Each number is 500 + 40 x the weight over its row's rms, rounded and kept within 0 to 999. Layers, rows and columns count from 0. Numbers have three digits each. The size before them is the row's rms in percent of the matrix's.

# q: layer 5 attention query, 512x512, rms 0.0529, rows 502-511, columns 128-255
# k: layer 5 attention key, 512x512, rms 0.0532, rows 502-511, columns 128-255
# v: layer 5 attention value, 512x512, rms 0.059, rows 448-490, columns 128-255
# o: layer 5 attention output (transposed), 512x512, rms 0.124, rows 448-489, columns 128-255
q502 101:481522534510442503474509498529412507444424502458517455481502451538415569479516478528466502474470482516488467554522535592532468529479474485449501482519476495553534515467523531541526475500615505489448503532481517555518506481472457469460541463469489503542536472479535489443542467493512485493551553630495465525516537480477445409502546539495564559506473504441487495504549505450518456422530
k502 118:508519508510511489584465438509517441460457532453503540450591502412456480448447546505605497445469464533533509505522557507465460575474480461481548566511552541528499490521508524542483452542499471501486499527497536505542513424459477548486523523516471514490539501510522562517502464492573443491539503665458453583497550492499457482470468458555435537496462488410543450493522440443533540501500
q503 113:529527524531554528520537456492450429520581521526523513500561513543603546480556581481430493496535516434457508505512548514441534545537458496470474481479551428502486503495499509465527484508486474522475459494557495444422509491453528534473490480458605498425485523433466498504530481470530473546451513612481458491576484455433530506476459474516511420441503484510417513527528481576460556482531
k503 119:450467500462489480456450485538564430418490513549514461505601494520483492520520527570535529495482479482468480515500616524539519528474512488446524499524479533531483495456491542492485429468482540494502514411499525472494533443513495504537499500455559521415517566512537555532467568554567515527507566542451517568512487501471456481523505566543476475473456468439516453459505467511482564547529
q504 111:548519512469541405447520602490563458451500482500495493507488494603600521532513447459459495480539456536537471382471527438424527466521598510531450532569521516498548458506490446546501476513487488509504563488522515552465478468475501481508488541486552463519524574475481519548466524429502474505477547481494542564519470488554518553501456583546510555509527575487492493537533478555480456467551
k504 113:552499498402486535467563464520456532497454427577496525507443516498539512539496457478519509486508548602515433465466476556475489522489561556484495545438489550508512537504520498499549423516486525569547513496492631573560464446579513504425517541468531554503446468469425586525548494570501547513478467452502548579463450474515634501463485472534528512503519466459514488545489481477478519493507
q505 102:491453515496498483521439477519480513383468483453470470530466462506459481568497479533525486466467489435509561570434537447522525431496540531547500503517510473527517511498506465480579482512463432463480427517468576581477530525463484560541568523553486529570517481521555410510495601466480404490432439555543529453508517470565449457453465532531513376516549495601554499446490495485586506490534
k505 115:494448532505502509465501472526533461525486507468543478516518524418466442591541519481436541510493489394524575484483583543398475542480464421503532521548588481572476503488434507467481508533516510497469527445458597432507493529452543519576489500457481440518500435460494473521523493507480523520472437532508489517569511457570540524487478474466502435435475459527602421451536507537470468541554
q506 105:561479481485420543525435593569494442545486500524509483485533561466593518459535490515582570471439486483482494466524508508491506423511519521433524526483519531568506435527505510484500529548457500554516632470544464518514517491512441489496519494476492577522495531492446566504494485446510541454492490599453493531482467493475585486457440497469521479469444533498512564541552473513471467468514
k506 114:551426468514553501452543583503504431478468482558469477517493520607541462521553494503482474473505544532505515540484539514475459431447462487462468501477523528532481461509512493519548568550486561545486555472466418455568483542570505526525440491463488505528443502513495545526463508515531453417477533626448535579501391519498534446498511486554480549459463556471588500522584484543536513473506
q507 112:510508523483487409464551527547560600544498488462473519471448489464459478483382436579547488521464527466565537550438496495496535494574481516468507497544508477494526519491594530447486499472502506497461521489535506544545517459488468448546441507531471479445486551505451426482578458501549481458496540511503548501474500518505510537483551505439533520545479511460484545498461493492510509507473
k507 118:544415497582469535441586511530442552515468518473498551454405506597504451475521532572490510479471531439474488559567491469513490436526517492534445526509447500507456526535507537529452580543515476510502457511525525506555468531440467491472505453484530523538500512560525489431623454530493506559507528490473512573484476455520501509501494506509525491499539496623504520495422529509470452547489
q508 101:489490516513518578483521569438524451482430479536516432502533469504479484509460477499471520514455473499545562525560630520466522387561491495451505437527476536530514544485488513507512554430512486515475509465476445334475519496500469488494447435444479471472553512502398453498520531485548548426567432506521472480564501478473497481525501405517554467480570513473503496473487571497466492478491
k508 108:540571480511563434528475487560524466459489568525500476535486512465500532506492535458572542505482501525533578491495557468522483531455468492479490488444564497508524450489556523491489575530469511393501541503553465479483478471501468514547543497468569502464516502555560396508434508524537473550489515506524501487534499552515484441473538500495486466472551563416509489492528533489556481446475
q509 108:521523556482611529453532495535521456479389541539416493497526503532550477473488565567525463522459545502571432529506363577507484509466533524495518485483484529479551416455495508502491454484399521486518547512481509485542545547547507511545507542503511478454544545538503561491417537544521458550585453439464542486524531507514442486529516474469473453500417503541427462483530535519510470452477
k509 117:478486465484471568485542401465491505475452484447499529525446527484499456483478448516517485491537554529489537469490473520532558582451572493461530482558622506412481533512426576502470492486495425426515456511539437533532499551589536525492496499438512507492557470523492526428517547400497437549483490496484493488581547510535487546576482466475514477456478518576447424447525499494478513547518
q510 104:515508494473488514513452518422523510536420477569541529410496518490373548597532430497393523552440523506541468516417453458489531552529514515496516530505500472449553543474494454489458529517496470499502419432529486524511523530530468449516460510463469558507464553497531450498493454520465526549490445438533453497544466427514462550594531477508569548479532509504541540501500453485535426474452
k510 111:525506484512570528491404446532478503460511553536511506507511631486515431629529531564469476492505478467498493485544532457474482503471429503552466453397518534473560503511567443459492549489449488529545516471539439505489493472528505562500513563404533527451502557466454480524514468479537537523473468517446444515453489491508444494495438561471502505457426510571467554513474550526471406549497
q511 111:455559450447503555527531480416433453517491515540526525546413536510452413555524469465515514550526530455534553459472486518503453521518507507495499470442553442486518466540456511491492532553518516527509508500580541476421426549423481529568496511474497463463531545538488534513543531475503561551520534505433523484505477595530455457534502528562481487489494506509448500538455434491471484519477
k511 124:543492491551518442550522495477469430473536519486439458483585561540473529466537481541561508550467439445464489476454463520525463549466488526479537469454526488552495479492467504429475511553457526452520488510462523464533466517607530526477557544417562580491549504480406501469475473532441511465498491414597560520496379533547529493450463453454492466496503540415475488532518496448432492525482
v448 107:499489519441531527527509511492431399448460509485482488545456503478440490497574513495542523464500491533486506429496515400495489560552543452555514519497536492420518519439439525482534499510476528530547487493572534544554476459500485564503444470491525539544444462570520513541480499492472491501508495493535510537541473481537514551509558493542464486486478578534503527525512472526564382455550
o448 104:422536506466544489479561560483521508559456509527504488509495424513388527492529520434482452450503576539434546480458538510531504499445437532514504504429489472503574465472583476430558455523504555558530493482458460444470492411474568518523538407488517543441521499554538555519504475465588508499545497497514516490518520568579461513451585518465526547439420483431544491520514448538498385436503
v449 125:562567453546495517505485511506473516554432530433444438476493513507505616470507452535495498540566535574482463562526568427452421529412456475501511465575495545537523524521527503482510578511493582478499475432484515535504455441528544495563508538510582462486517471518500520535439440519522535505478539469456500524486551571516494473495512532515505455460448465495570506570452515468537421465501
o449 113:524499494479476524455502513496513496473536477419440494444446524491512548488552503477489545505481494486501521572521514574482369510489530490519510390504467484512481550518427503509487528530497542567524487509528491537477556504486492499463489549497500505440623482408510525427513537548447526389584517502513512475657496525504531509534535420594458447515452514443570467513486444491515509498524
v450 129:526536452497581491496547469498509462545478470573493493510497469591564501570571497502508452552535500495479475426514503511523488537510523480417490484459499456487472536499491493523512512545505511502491530514497438474531435621498560514468457552487499536504556592512422518420508521516448492472454487546516470537471562494480492400502461465533506487474553538461514514506552536557451447522494
o450 118:563468544484477456510488506507514541537549416543483522592466464588526429526503469556430498508485524576453455464572492472507495446535547439450584503595450580584510527456397425495509492511485507509482524464480487496517525566434465492527477518458540483440436495492519483488498520482563470428435422461488474486473472494489557489521448422507501467478472572496516461478508534486564502571448
v451 118:506529514543513476498461577545453498491531493520451500495473553472500538557469463467519448513474499562519499508529486546603440462475485610606467455501476479499584459555466502555458466478562440525484450501430561507522569479591538501476506567522468492493487557532473489556445494501562495474455504482437490526445504491487468551448547632472510464543507505503514496493503518457535589528505
o451 111:454532576517499442544463463512532456511536462478549500472499500501462453407484547453539475496509515443572539491619518472472526485504554490538495490451528478521490460471533511491550496509535459505494494584458535628479531509574440541507505500563419526454413546513468527541499464509512513518465490439510458554488438496459500573518479495494470475497519470490511493556497511456606499516441
v452 117:437477515511459537477526456530470518517454502437543552444497541468546504455469498447538466503450539465477517452515425532467520577410498539475408510532478490513491557505487505484497460562576533551470469521495526469500516474513483522421470532487484442498434477569513425523488403542507483515446478529519483483518507476498531591446514485483516509471430524548549503518530463490504482537570
o452 112:485497582483503426529451487485527469498452572522438414493401563477547532544463549548548529482398599488500434514535546465424444566536551425592531511448507448559451524492477448495403496513519482522490451477510531524527478436537523474478536498463487467540437505609520538541509522481461511488505472526498474441519509486550505411488515573480507480457534579527506487559494499489518509490487
v453 116:520518474511544582453514506472496471478434470461465480464550425547559476489542538470459499497527489511593472498482565539478483491487484404525470577536506538488514508401465484463543476538491502546570482459468488451530481462482427529512473487534540457624487510516499500458518490459512458437485487522538477513560522521500534503492441507498513464449605501508485512440437422553447514524485
o453 112:474535502490539481524558485455516532529494498529407512516487441519504449561512503470591523474482467542610564494476556508503430527477537502469565496545506473487583568501524549510534586543435497485583530494487520435394506470496543515507517515566433566504442477473558517522475506507442459530493488504424487489481462572398464517448532544489574459412542555542448502484455444469520525418516
v454 120:479456460489534435453535534518552467477513465503449442523479497481484539520528411474478485487501482472513481510552542527500460512452510545461483474490513550538451496588517498437534520505461473497481498468501523465488574533432494493551465450486551448510522551547451540523513542526518512454488500487530516452463456469489508559559444593544501476527445583549547527453524529416525482483478
o454 109:514518490489584594571461502504445483496543476557488499496478471494509514448477504471469416535543531458574487449527506572574413552491539475581535454445476496578474458483493510535475496468464526554466588492501426560485509439488471500530529561483543499563539469459523548491478487486490516449526463550563484519427489488563476460503525497577402518518556487556556475444535525499516473571447
v455 114:413502510584497477558460593560474471487432498511425561524422531483483527448443555530529526554457462522564465536538522468503513417503425478470491526549466493489441452487517493535454505436467553545484493491520545448540494458497438509507536524524498584549498530532498482560526463527498538590521510485534591539496530514488522454467519520469533492521484524426541528465470421533489498444533
o455 109:507471559487588456494510494506557518501458575473483530463454470443500484529453492506471521531452473516540473506606554493493476511503528381464504477530451481530553514517541543455505568470472486550509469559528482581530509566463474510525459527472425506460513507544495563502536525535457492527497360532539452535594491500562557538435457564485501488491526488585457407454487501480466510487440
v456 110:499494434546496482458502495555458511482492462522493545531492534497536513476487581429443496448408503502489550454526456477459530529508514517531499562434419532472463466466436495548534555514460515458548543541521456511509450535483514471489545564529469507505527460449448489590493474530565433499500482472517505484501415529520416501509443412524504442479552442444528560571543527529463416532475
o456 102:478463455530448467577440499524535519500483456491500477460534535452479499542541465387457509506399494482474569468532452508518458588478463539491467492485516514465530519494494519509606504549492556504536557519527506533485453427481519462500548523484482496450480508512413510488397533457527524527513520513521530454456467507456427469544414479488498512541485607507528557501485554454432460485409
v457 121:482467530579532447529419543475486516491459512427524491521455464533489563517461435402493462490455473541507495539511569463494485529515483535516500569613480546530493466484590523512497455508506524562442540448539536473459538514484513493515464456465383497502550533587564471489543468444507522579458485495516512480449546516484490515530441529455528472507494467534510548477545510595614521521546
o457 110:555521544502513481495527439494502558473454486526498521518552493478473478518411523460521508526544537541496507452517439553472471490477518425537540460492568506462470581492469435438430501533489517527456525497457511526460499449534495498440491507491497517527560465564515491480387451545549540465512460475464538598496496468508499518565507577463490564489457467499533472466520432581546556468461
v458 123:520455530504525486516489570502543469467544512454516510475542461524567507596578468475518528548528529472435530454507473520497473483560530415486490474435503465551506446547527523500527538550491454561465500459470496553533576533492522503515545505509509417486468497537451521506441502416522560500470447482482510479521521487489456525499526484552503488486498512505518452460450422490408468559510
o458 114:562532495479504532485448627496464535500553496552527539495558552487533532493516440604515470604445498512445407539447503485462517515521467468497519460530493503565486473479505526458500527461497505572487457397463464543535501537469541462573420556494581527431506484510557509537521516554497484476457456537469533475521511451429529514507463528506503466547490452567468562465481508544492471553494
v459 120:551456525525541511518461483530472508482522486448560436476552445538534529522492525493484494483505470482478448487491533510520549499520541494519458399489452523510511484476472503448546545528562491571390462528505494496510465474451530452557492508490535507495476492492522596534369424456532519472533505514437558502579570571521416540489502456506625473511516484477427510547460461555506458520476
o459 113:463544467447521571529470459510514523540557478458565480478433468487473527494496540519464517460544530500535501472536456574472533616531427463518500509493558546500491448469527463495485459454506520545441530494549465510522542528518460507456457500511576500537527493496618511484536440520554433521493439423485514418517560415509476529459578467468541504521514463534515510538514537575588431490525
v460 116:472500483393473516484483485468511520497506487482498461461494551471476517459517448500536512474568540492537401464554497509544480503494545477524587506548458489482489472504513510431438513493495400533478544485454519516568445408551425579489455472412511484494500527555568480503466523537518452487468520505489510461503482438490459503457518490530569503496570514477520422483501471533515486481488
o460 112:608433408461547517416551499504560595518493538567464542537517523437564511531511509497463530486526568541565500587501535483471535508497495488538501485468486553474490487440542523470560490481491451461504487471472511598548477467548497539427659531526514459476484518585489471435495478402511461545493507481430467483465505522469532480416546504568498543522451492474524545551555432522477487487425
v461 119:456462475549451442502522484526558490465463504563472513434533461527525523476536561490579550503463472538477493486508502528525573517541577496493526580513424488510542471557506506476460480579510515509522497512459550549465482507418493477535473443495520576569505479483453488507453399443476544504436528481482500462510533521508512518480452500495467508520469560506451503456490522555497380513435
o461 111:519521465478493473515420479466517484534450509524494534507507476491503531451593538517504538441526517497498479388529559507483508500496495500536432525472488538503541477504449479550476578480503510517499591484499502540457474550469497559497470497491489565478552578484463508500521471456504533539526496404459440505443562543505530515513502519440494494458503479470475503549483447464492409513462
v462 119:504497478424461468472430475417574499503436456484520535521491455573525507516502454476562504486503545474490497578523537554496561548461485597489497460479519423430442532523493548429470454518518425500538443507521505421474432542528484545440453492586525575586471467490470483483526497527470515432571513516503477482494556522473503430477424523515502494479580451554466507450475549492501462486545
o462 107:483457500506517494477503406511473491509488494485507550513494570505488504497512538468463458530544549472456359500525476500506563498466559477511485540540482529541523491506540603500578452448497501490452501513520471551429407481449533476533482472479489491514461486469473342531488536576517521559436503500537507534521526448489454553539428492510577484419527406439489488549464528473559516452563
v463 124:477439481562459507553550494534574467574491495518427498492452511474447543436498529522493461578550527474448500534499500461461578540522541464471517434492479461537498488458536519496490565480484525425458481509483520446473559467496451490611464472454470499487481459508518523511442543531528500524507520492464465534516505470497463488475497428523549558506512475510548550547514546456448446504472
o463 115:534499546571524513481511524523504496494476547525489580527525497465551475536502456505510454444433489504440549484470475502506495540464493469550526405496488434467438468424549455535512456493452517552505541482507490483506457472530462497553455527502505493607496438540455480521524401530522608532478422446486452480534479491477489467525469511519496514503509473505493596544526515462474462457471
v464 116:488491489525443498481461540515503506513484479495446567468488564461446419460478507493558522504506535471539480420524479497510490562554453537511443491456490512500493492464399444513483434607505473554455427424533517465530493469513510482543540475530534547480510501509501543510451478436505528446428439505424540421481509465474484538577561389588527472480498508454556501417495456516517516453455
o464 107:545492471534504487454508504479491564541535479475484532534521515468555447490534519492538517521495502581582445526588494432527552461498520501540461518430544474528475507437519432568524470481519497491457544442589497507556545436532443451511509491532537548547501466480466507534522417522563500522468484451504469477562492510524520407423542517530541547491503505500399467468519525541526521561494
v465 122:528560477476513490496482478524462458528591511435498415513548496501496516408497536558511537486480481517506508504476494478450592453471471506495483525569457519471496424489493542492489512428474441477542558472538511451522486506536522547493597510510512557442444431468545479531513545529519537407434483500494485530499511499592636467488452516443474496511499539477484416470478512552521404442529
o465 113:536519460489454490539563498456445515423507451473446507504535462523480513577454477610476454497470518598462476473536559472465534446531470520521527611552507418478508470460474532546443463527461485503523494457482504532505467470566501523538486489464438507491463440519594521477534527498478465488467527486490513492454508488500521548504533504543481501607541457489519520501480521501464446420487
v466 128:501506434593521498541496525514474520566465494529504521447455483510529600470476538470556488461496479543455518437538553519512540500539466537486555434453517545521539496487501498463501543555545416477456462508473536479520506575555491461525549451485535495524532519461516579492495496570463519492503552544482512526523539482477469484512502497494525475496568402470482534502449530481538512520492
o466 115:559474493448511443480478520470434594444521471512510505526471495436531520545521504539507507472556489513426525503498468509515517531434408479431479479459473508532491540514456424444485494456461480432521513519521497498537518540566533522517508500461510529460559462464545491541518535498483575523525515459504505543535500482529484447472494518428519510501496499447448513467543519466538468479518
v467 118:494441489484527501490466480524482480530496457500494523498471405496481440485462518548524453447480489466513433510503471472514510573532509502496517479432559543503525517409490528495490594532563471462511410446450522489468443499447554422397511469532494442464539515430485524381519501505477476536507463500552475492464489535488500510476527532556451485490469432486475438455502496487455515480470
o467 112:485470424473466510442450493452465560562445542483573472521539437419446539525491544607508495446533467488481478495516514443561509498531464513516485470536519601536502533438491441471476512480523521510454472498500452478493596489499575463524512493499558457557579497488475423565506582515542453521526459482548474511531503482435489543557493511471466460594526494535457502542532510481496512523480
v468 119:457472471471462553480543529542482541520510494497476519564492545524545502507465496398527464521517418475450529423549479533569465439485505458471514544417414498500478448534563501495457405603565505507505493528497517532559480559520451417447444492485524551509513482430454492486522555464564500469394499509483513543453447492525476491535490556443464523530481600424492505461537497440510499481505
o468 114:493567454505491526469512476512526453427508516555469517445483459468496404575454483463465482481537468461494501544493507459447529508481474510520529548500486535453476535432506592523570507468518531414473523445514525541562529497452541536403512529509509601511448552433459469545574501501521499480460478510469511536419439562591470502503503550483458558467459572506494487490524463482469456449491
v469 117:472540443571556510587551541462539515520408552503533414464464519587508522401435502530545476567478536506504465528480445529495489534474495489417444432498568505462538458498484522437503461485509518441473536505615541458601482586520511462493488475509543557534527499533522509529509463462477464491477481483429521506508475458522468535377443462464540544550516453484487560416445533509485546527484
o469 108:468442581462588525480534538468461461527443509497543498547502532532500437480503543523451489524469490464528462478575433536518526536445498570451520457508519496515516542448445418426438456480486547486475475480541511510501519451464491537456530491548552556486501538562563510514585496552505513501530502504485511487478512520519552494526499486514515508566507500446497539518526548509524591470538
v470 117:513472543581460524454462508510509515471503461520490450479460508523489469509513503534529496510486513481550415480466499531505582461530511501545484499578466513455471529539511535465515479523529548441477545510543559468567500531500533549440627507442478482499520481492488523484525483483478441497495449525557517428482489513464511413518564518467516485538457532490496472553565476517515497506463
o470 111:492459555475426456537481542610523548519497418490489441576539485511483568482489536565481485548483504517546567495507504503546492482539539480429455499494547510564530535474475545454561458530508512513471457542465484455543476509448529463576475502458496577465413511476483584488474520497493413445537565443512485479468540612416451492485466509547435455526488462500503464541547465505538489531525
v471 116:490536475494497516492523488548464529521518526422468522483562408567541527514482476579401498443590453538530498445509460463567459495462474413513495488418499537498597524475479518437494540571510479522504469447578501531552486451547449493533579440548529557467518448430501490516539471503506512502461501524563461502495491509484510480479552478509517551550450450504492537509454502472495438459515
o471 111:506536491613526514500514542427509591481525455478475530547529537477469499534440537485437517533502499477504489473509506502518439478487495513531461457509428539473517563557519544524526493514471464504504455463524551480525591500514535453501567484421528511500525509444501553534533505484423519488439486467478492486554493602482438472547546542478472507525444488511464480519468469509540498530546
v472 117:503510494494516471498466485466530501447538545481523447551526490505503526503566524572455514509463548492502525465503471564444563602508477561527508428553473508499469401543507462525472506463443522498447522505495449478506493494487532483547451505509457423466472488550483481442525528506481509521491557541515463530521528568511542448519457408558474469516526546455491487608548517448451480519533
o472 110:500385508502532475582472531505472448528557481480519529440562524503543476466512545507474520491480518593528549448488586490490501538507547517543513540561505550481514486543478491548530541478446422519514522572523481464521561447471494482437488490501445492521446486497494541467475446503520513472461455467555496531483431466522516475441467423521523493437466437515531476540521488534507416509530
v473 117:521508552516480521495502592480449485459406454485470472477453527445480515447469560456500519488503490495526473502510494432491472511525459513534514451472452516421537512396460467519553534474501412492426536498486525537472508469494432564535503558583497520504507505488480529475493462468419468476475497508463506502457481495469451439469537514485569512461503495501592563472461529570479543469513
o473 108:469493487484470516459517508553500549466465474555492543495437475464502497592507530547445456519497406482505511501501434520532439559550483510474542525425530470475449533505606479534495525497433433489525458576461476547457505542482497496592476522478445532429501522391476490493521430509501468545463516512515521551514535406559454494512463480500513508505515458516503440490510491480554520508503
v474 123:519478506445462478506538499491461569536526480523516451528420470412481524487549432454539453484460464503560512440508486547548518544549518515481539508400441441551426543428411525441482480496512498467489537492412469504519512528522562517472529581547463413489483533463446511410440478519520450526578434549516500469511468519452465562484456490507529537514496550500473459557515481482493483553481
o474 114:516542456501492462432472508465481498515422475482501461549474504502445525505609519533528464481458498455449530514600493439552487540491486501427494489433491496524492472485486486569506505519401480487530495515491488515489520493531535487514554509529579421568453509486510379429402394450505512516469506467559544492511498526459498506568464465451498511445444465538489558527510504510557490501487
v475 115:487494489463440606496553492485554496509468459452505537420506483470550549469509521510532567551608574479468530492553510531535547407470610499564449542426482490460477509509435536493552503518477570529489461520483517470471499602469495484515485606422461542501523520468457486532521518584504612507475532505576511528530483539480451514514480575512520515569505487500483552494574586521478517544488
o475 107:516485536518471441539553538472492542502485521425496531460503488453510517487491494459504491523497487457456467548465550489525524491513449488485545513526534520497453436488514519447611457504530515472506474488588521505445478466444395488475488520545507521532508492454481476501501502507465441505489508498528452459519487480461406567517512498530527453454519494438414500495591526539432501425503
v476 116:522550529512543471505519514535525568507427527558501461507496499543497486485486575530513514482568467511442564498574468467535498409503479639526500488485455506539485528541501467496501476567472511484475502489455466517506530494490522463465554496520491560500536512526474502491513497410553553512517446454546509547552406470473437444530479528503458504502532452507487519463513510502512512484529
o476 111:512541521529453435502538557545515509494468532502477475448439517468498501529554484468499544577512493572545532520540456582520492508506501549460555529579429480528495490467504486545516526544524496466535466515522448486532490492474508412483519405601492639533481461478459424533517476505502479519492548423474519531552503497556471572490499479487519460508524450535523577523532493527489519516493
v477 126:475524538419556503519550535490525510564520502500502605520484518510467460503529420504507458472475474525484550504463573488554484470465476516497515459663470515506521483494515530466511446521403479493515544565405512447592475558485545569518521491531429449489541541498471488506442551472565450478594522484566437500485504497497484454495515519520483473490473479533438537578513511610519511591437
o477 116:527493555497462478530512531484554533476527401449503485534499508519558440547408477525534473495579543444480511562488507521463474495477495466585505567480471461499640535513535454463475474501485560544555508573531530476491453605521568516467512417512504480511466508421452413464510509487527517506508515513498541511481520561509539488550444508510467473500477509548446477517513508471446513535552
v478 124:552515510497507460440470486455560542563441532451506532532480529403543539442472503488524533535581550524497514520522431533591508508546499537545490526518471496505496522505514499449496548581485481447491499509538490495484463430530517570559536498459504568433475502532472484531536469499529467528579475528510519470499590467483451497486489467499469475507554441521486471560552476466506493479485
o478 112:541509421537454525491528547467502501491427519552494503524446471475476539512432453496520424518497447436510548569516474571506460522511540463510434483579464551534476511557525540478525441563483575545498494488496440530564429502499525496551467463441437506529559511485541459553558527511519580518529442491454405506569594510548469536468514476523421484464421400547498509459555438545419540485513
v479 116:506475546509470543499521528444503504486480439548516404468494488479520535513584523566494531495512485480443479531530561525515564521478521499484506488496537444572477430558542469498458525555578508509487512466486501567466507558487527554463498526519480451481484451426524476442556503449437467464526534535548492529514485462465554479553424522482459484532553522564554497592505489475494492481493
o479 108:521495527526466529520502517501488488589477509534551519517547526533497515466448497575504517493542487566546530442455578510479551497486503519552480520425534507565402505485499498530531543518475467515506489511460479548489535505540560542492509494473457521470524574458543501552516542482489479483529538426496455529437495531436540521467487470471463469498507528474544539614534517483508459534581
v480 121:506524447471464545497487469509429487470581477499569455510550483479500481467513499522375512559460548528479554523503470499513491498491558591559562437490518521513511406447547466528462485525495534510447499532525498465598489543478499550443492494527413510523430408523513457466496531431471465555526484482511455466522462544520540436484502403447552540478531493500481489444478497557487478526534
o480 115:501529524455496530500557455525451442497553584486517460536558494500516413491447534533440445550469474479578502520434447472511479471472517538486536522445554450518516477441544496495542509504544492562492500558475507495450435452541580503499457412505497539520418523499470471469518506464466504524421511516422534425454491495436472519468408521579588396487443499491496584460435527559480517538481
v481 125:482526469475519476530513516438449486541457494527517526498534444506540562495522548552548510508482547438458483509525528527548527511430546543571448505534557458487469476458543482481512483513464430512529451516529478515506439525518488547515509512411449486516483496435482546630522574513534497420485491508504508527471471518478552511522416450442505567471464552516464550495487577531523501503499
o481 114:466546457530473575483494518494537522503554546524505512497475470446537403559523543547528465485423619469513481512434496559411563504514415535456524444446505541439523423532484434500500526505482576479495462551493523477521573469513512510455530495495464544543471502460502547487509550517570487510558497448433414558430500568495555483566473470469552475481502578482522450550552554440505473489484
v482 122:455497436565477512542456506486458476437475533536532497517493450497510480601524514515500518434505504483526513481478498475537547459565491466480474538481559493463433459444526490482505478461508527555465505505544519510505532526460583537425632456453485479448542530459521532544538471550493454501529496451517457495502487402509512559513490456512477536505470521504454561545528471492467529439507
o482 116:469520494511500471560467529558524511491482519480487503469457513545408458521492551547489439473407536509493542459468515520466489509535491523477541521503446512513511536452430504576562456475564529546515519484524578521497548518495493468499500509481526502492507476537551487582504480468454477536486453463471472578540548468596545456470462483507497515536509558554480510571535489467536475530465
v483 124:449482554518464518487545496446482459524506483490461498536537507516574487534544482518533489477554563489472490510488529550410546528398600485470522503516436495513506503552498491513490515486529503503522558456516493489519528456526497485483440551522433519505546492478471431524477433459508578506444486523484502484526521496535494521489387543508532525522432594507522501508563509527526501527499
o483 112:458524495465448523431579492510578567507490492434425500530494519544527534495506557507527440515457573520546543488523492501437455417535513456488544443525514525414451443516503513460523570539520487469513539447497496515514521483456521488447433481508503494479529429566425566488509443497513523483449554493419588440530486540519522481497430485493536550538451454430601498459517507507493459482567
v484 115:465564545401550531507468448535580511542471506495529511492512488488502565581501512543521499527521396540497396506577460458461445551435463563480466549543459508383482496512511480604530520550529441520537490476470532516459483568550548487446559544512491473519494490387517521480506508518508446451483447515509474545452475471512538563521477463511493468464525518556514476520541501546477497469463
o484 110:476473423502475533450548495500542471469429450513504510479434559542471515512496565496499496566491546560488470479486553537497431556568562463541453511556434457454441499555588463553516506533496552466589425553420452486466552449525517514478434503523557463506513445528507436519480505516506468545517522457514439508405481437588506511560489495473471451524502522478431465546440505517556413492501
v485 126:506465476593587492450448490511442484504553452448560538499600494569493481478538552439560507571508477444408552450467418470496525577508506531524503497505467518496577512474510521457493492537504493476502469483440540584499467461538511512521535549544526493459546463506488529469505506451535446545527424547500564525438461501514496567427535483551465497465480449541497584484597518506534454520522
o485 116:464496456459591543516523490408445555421554499512525478540510513559478523484448594493484483484514500508438613427529498528496500553510485495462451489488500536520568503510482526543432494530475559439506468568474497507506491515531546528572527466514494541531457514464478554485498525531626478490446539511483501496441536491576445502530447577460389586468531488430463502522486532527484465448524
v486 123:466440475519530452475495489514510540494528516473438545485522507404527477473458486537480559448501488499519450458544479531434419514447545464480511442517466505504523539533520452473453472520506510443530533454469519502449477453495495496524479538460503455527515489580515472553492546554533427540445565464587587539594518495462482529520519458527506503521467458432517441521505505518521392496489
o486 115:484488497467554469450489467461454532588580541513505519525574497483467509480534485516477592495553495431489484558454553476451550585510519509505504459543470462570496491525482551452534500522459489467511476478464549491496501440479511564579492574460503434432510485422490449535499517526514449496513495415535460463544503577486500406524563494429585481457538435488467540529481501434563466504466
v487 122:523533469542533398439441460491506518467452501508421472466438473488463501552497524511525538485488536517487537499530535492562466444533463556534489559468552533476474534538478479464500511475452494449460469567520532537443619493494470521494395389438485514576533486434541534534505407440463519466523538498463510507527505470489472504576463525500541440478521499555463480448528466545407441515519
o487 111:519542429535480481489469477508484505488474514527468532552473528474479559537518494455523483462471518494508551491459453491509515464499448552525536481438543496496542486528499473519556530537527519506567571545483540538464500453529549504509496497549438482529569543516455455482466532495468555511561487500548460492492483474562497470556438499505496530454497527427537474482487513515539523516480
v488 130:518538502521525547474519410456458492539531488510489487454456450542438496556528438525440500510510449499454485473517543479523485496476520526471559544447547508411501503500477459512497541470493415467431448493543521493463372521456476507497456610531499451485499519477466459552472490502467417425511488521504510495430514420489519490506501529514448474454529454450470522514506533456527485480556
o488 119:560522503451465558476496490513536485528485448554508508485486535562496499528482529463489488455539492536472544451543457548454539574439540557518529489510549497526524494439490457480551449516478477486534497516483599460597539533472511483431476533551531523452446475439479520537480532491465482508482556463482476503478449433489451549525483544476526447482540505438508537452417537451491477402452
v489 128:532528511494507523451492497519504578493483468502499600452527447458532509499599477485586436500497476515459560501515568503555521498523476518531443489507529474524528555454488457462491450460536489471537503460485503486453461535564474499547524515563516507537478560595453475469515504505485448493466452492507568504457468502496467592515584492511522450455436522507466522509450458490446460499444
o489 118:576540493532530494517511462477457529554496500473536501528454524471516463493514495452543507451511526484476450552517537497552520483441481481435440498497547475515520468502552541467458524451538475508532530542507511511485474483503504504493535528543549512563494479519480529495590454522501494542405506569477533515565534495539458505567582456515532481499525491547504493531444434560538471439585
v490 119:419561514519548469488468516510484464516506501566479500526551471495547464486469481494497442497541525452510537488527467483569455516422526429473500479503512503511469533460451424503465490588517399523528531450503463500525482547459509482572542575512492435504525501484529470485542431371491498556500526489485491478482467431471513532484478561460531494472523525514512515572504468450510451546601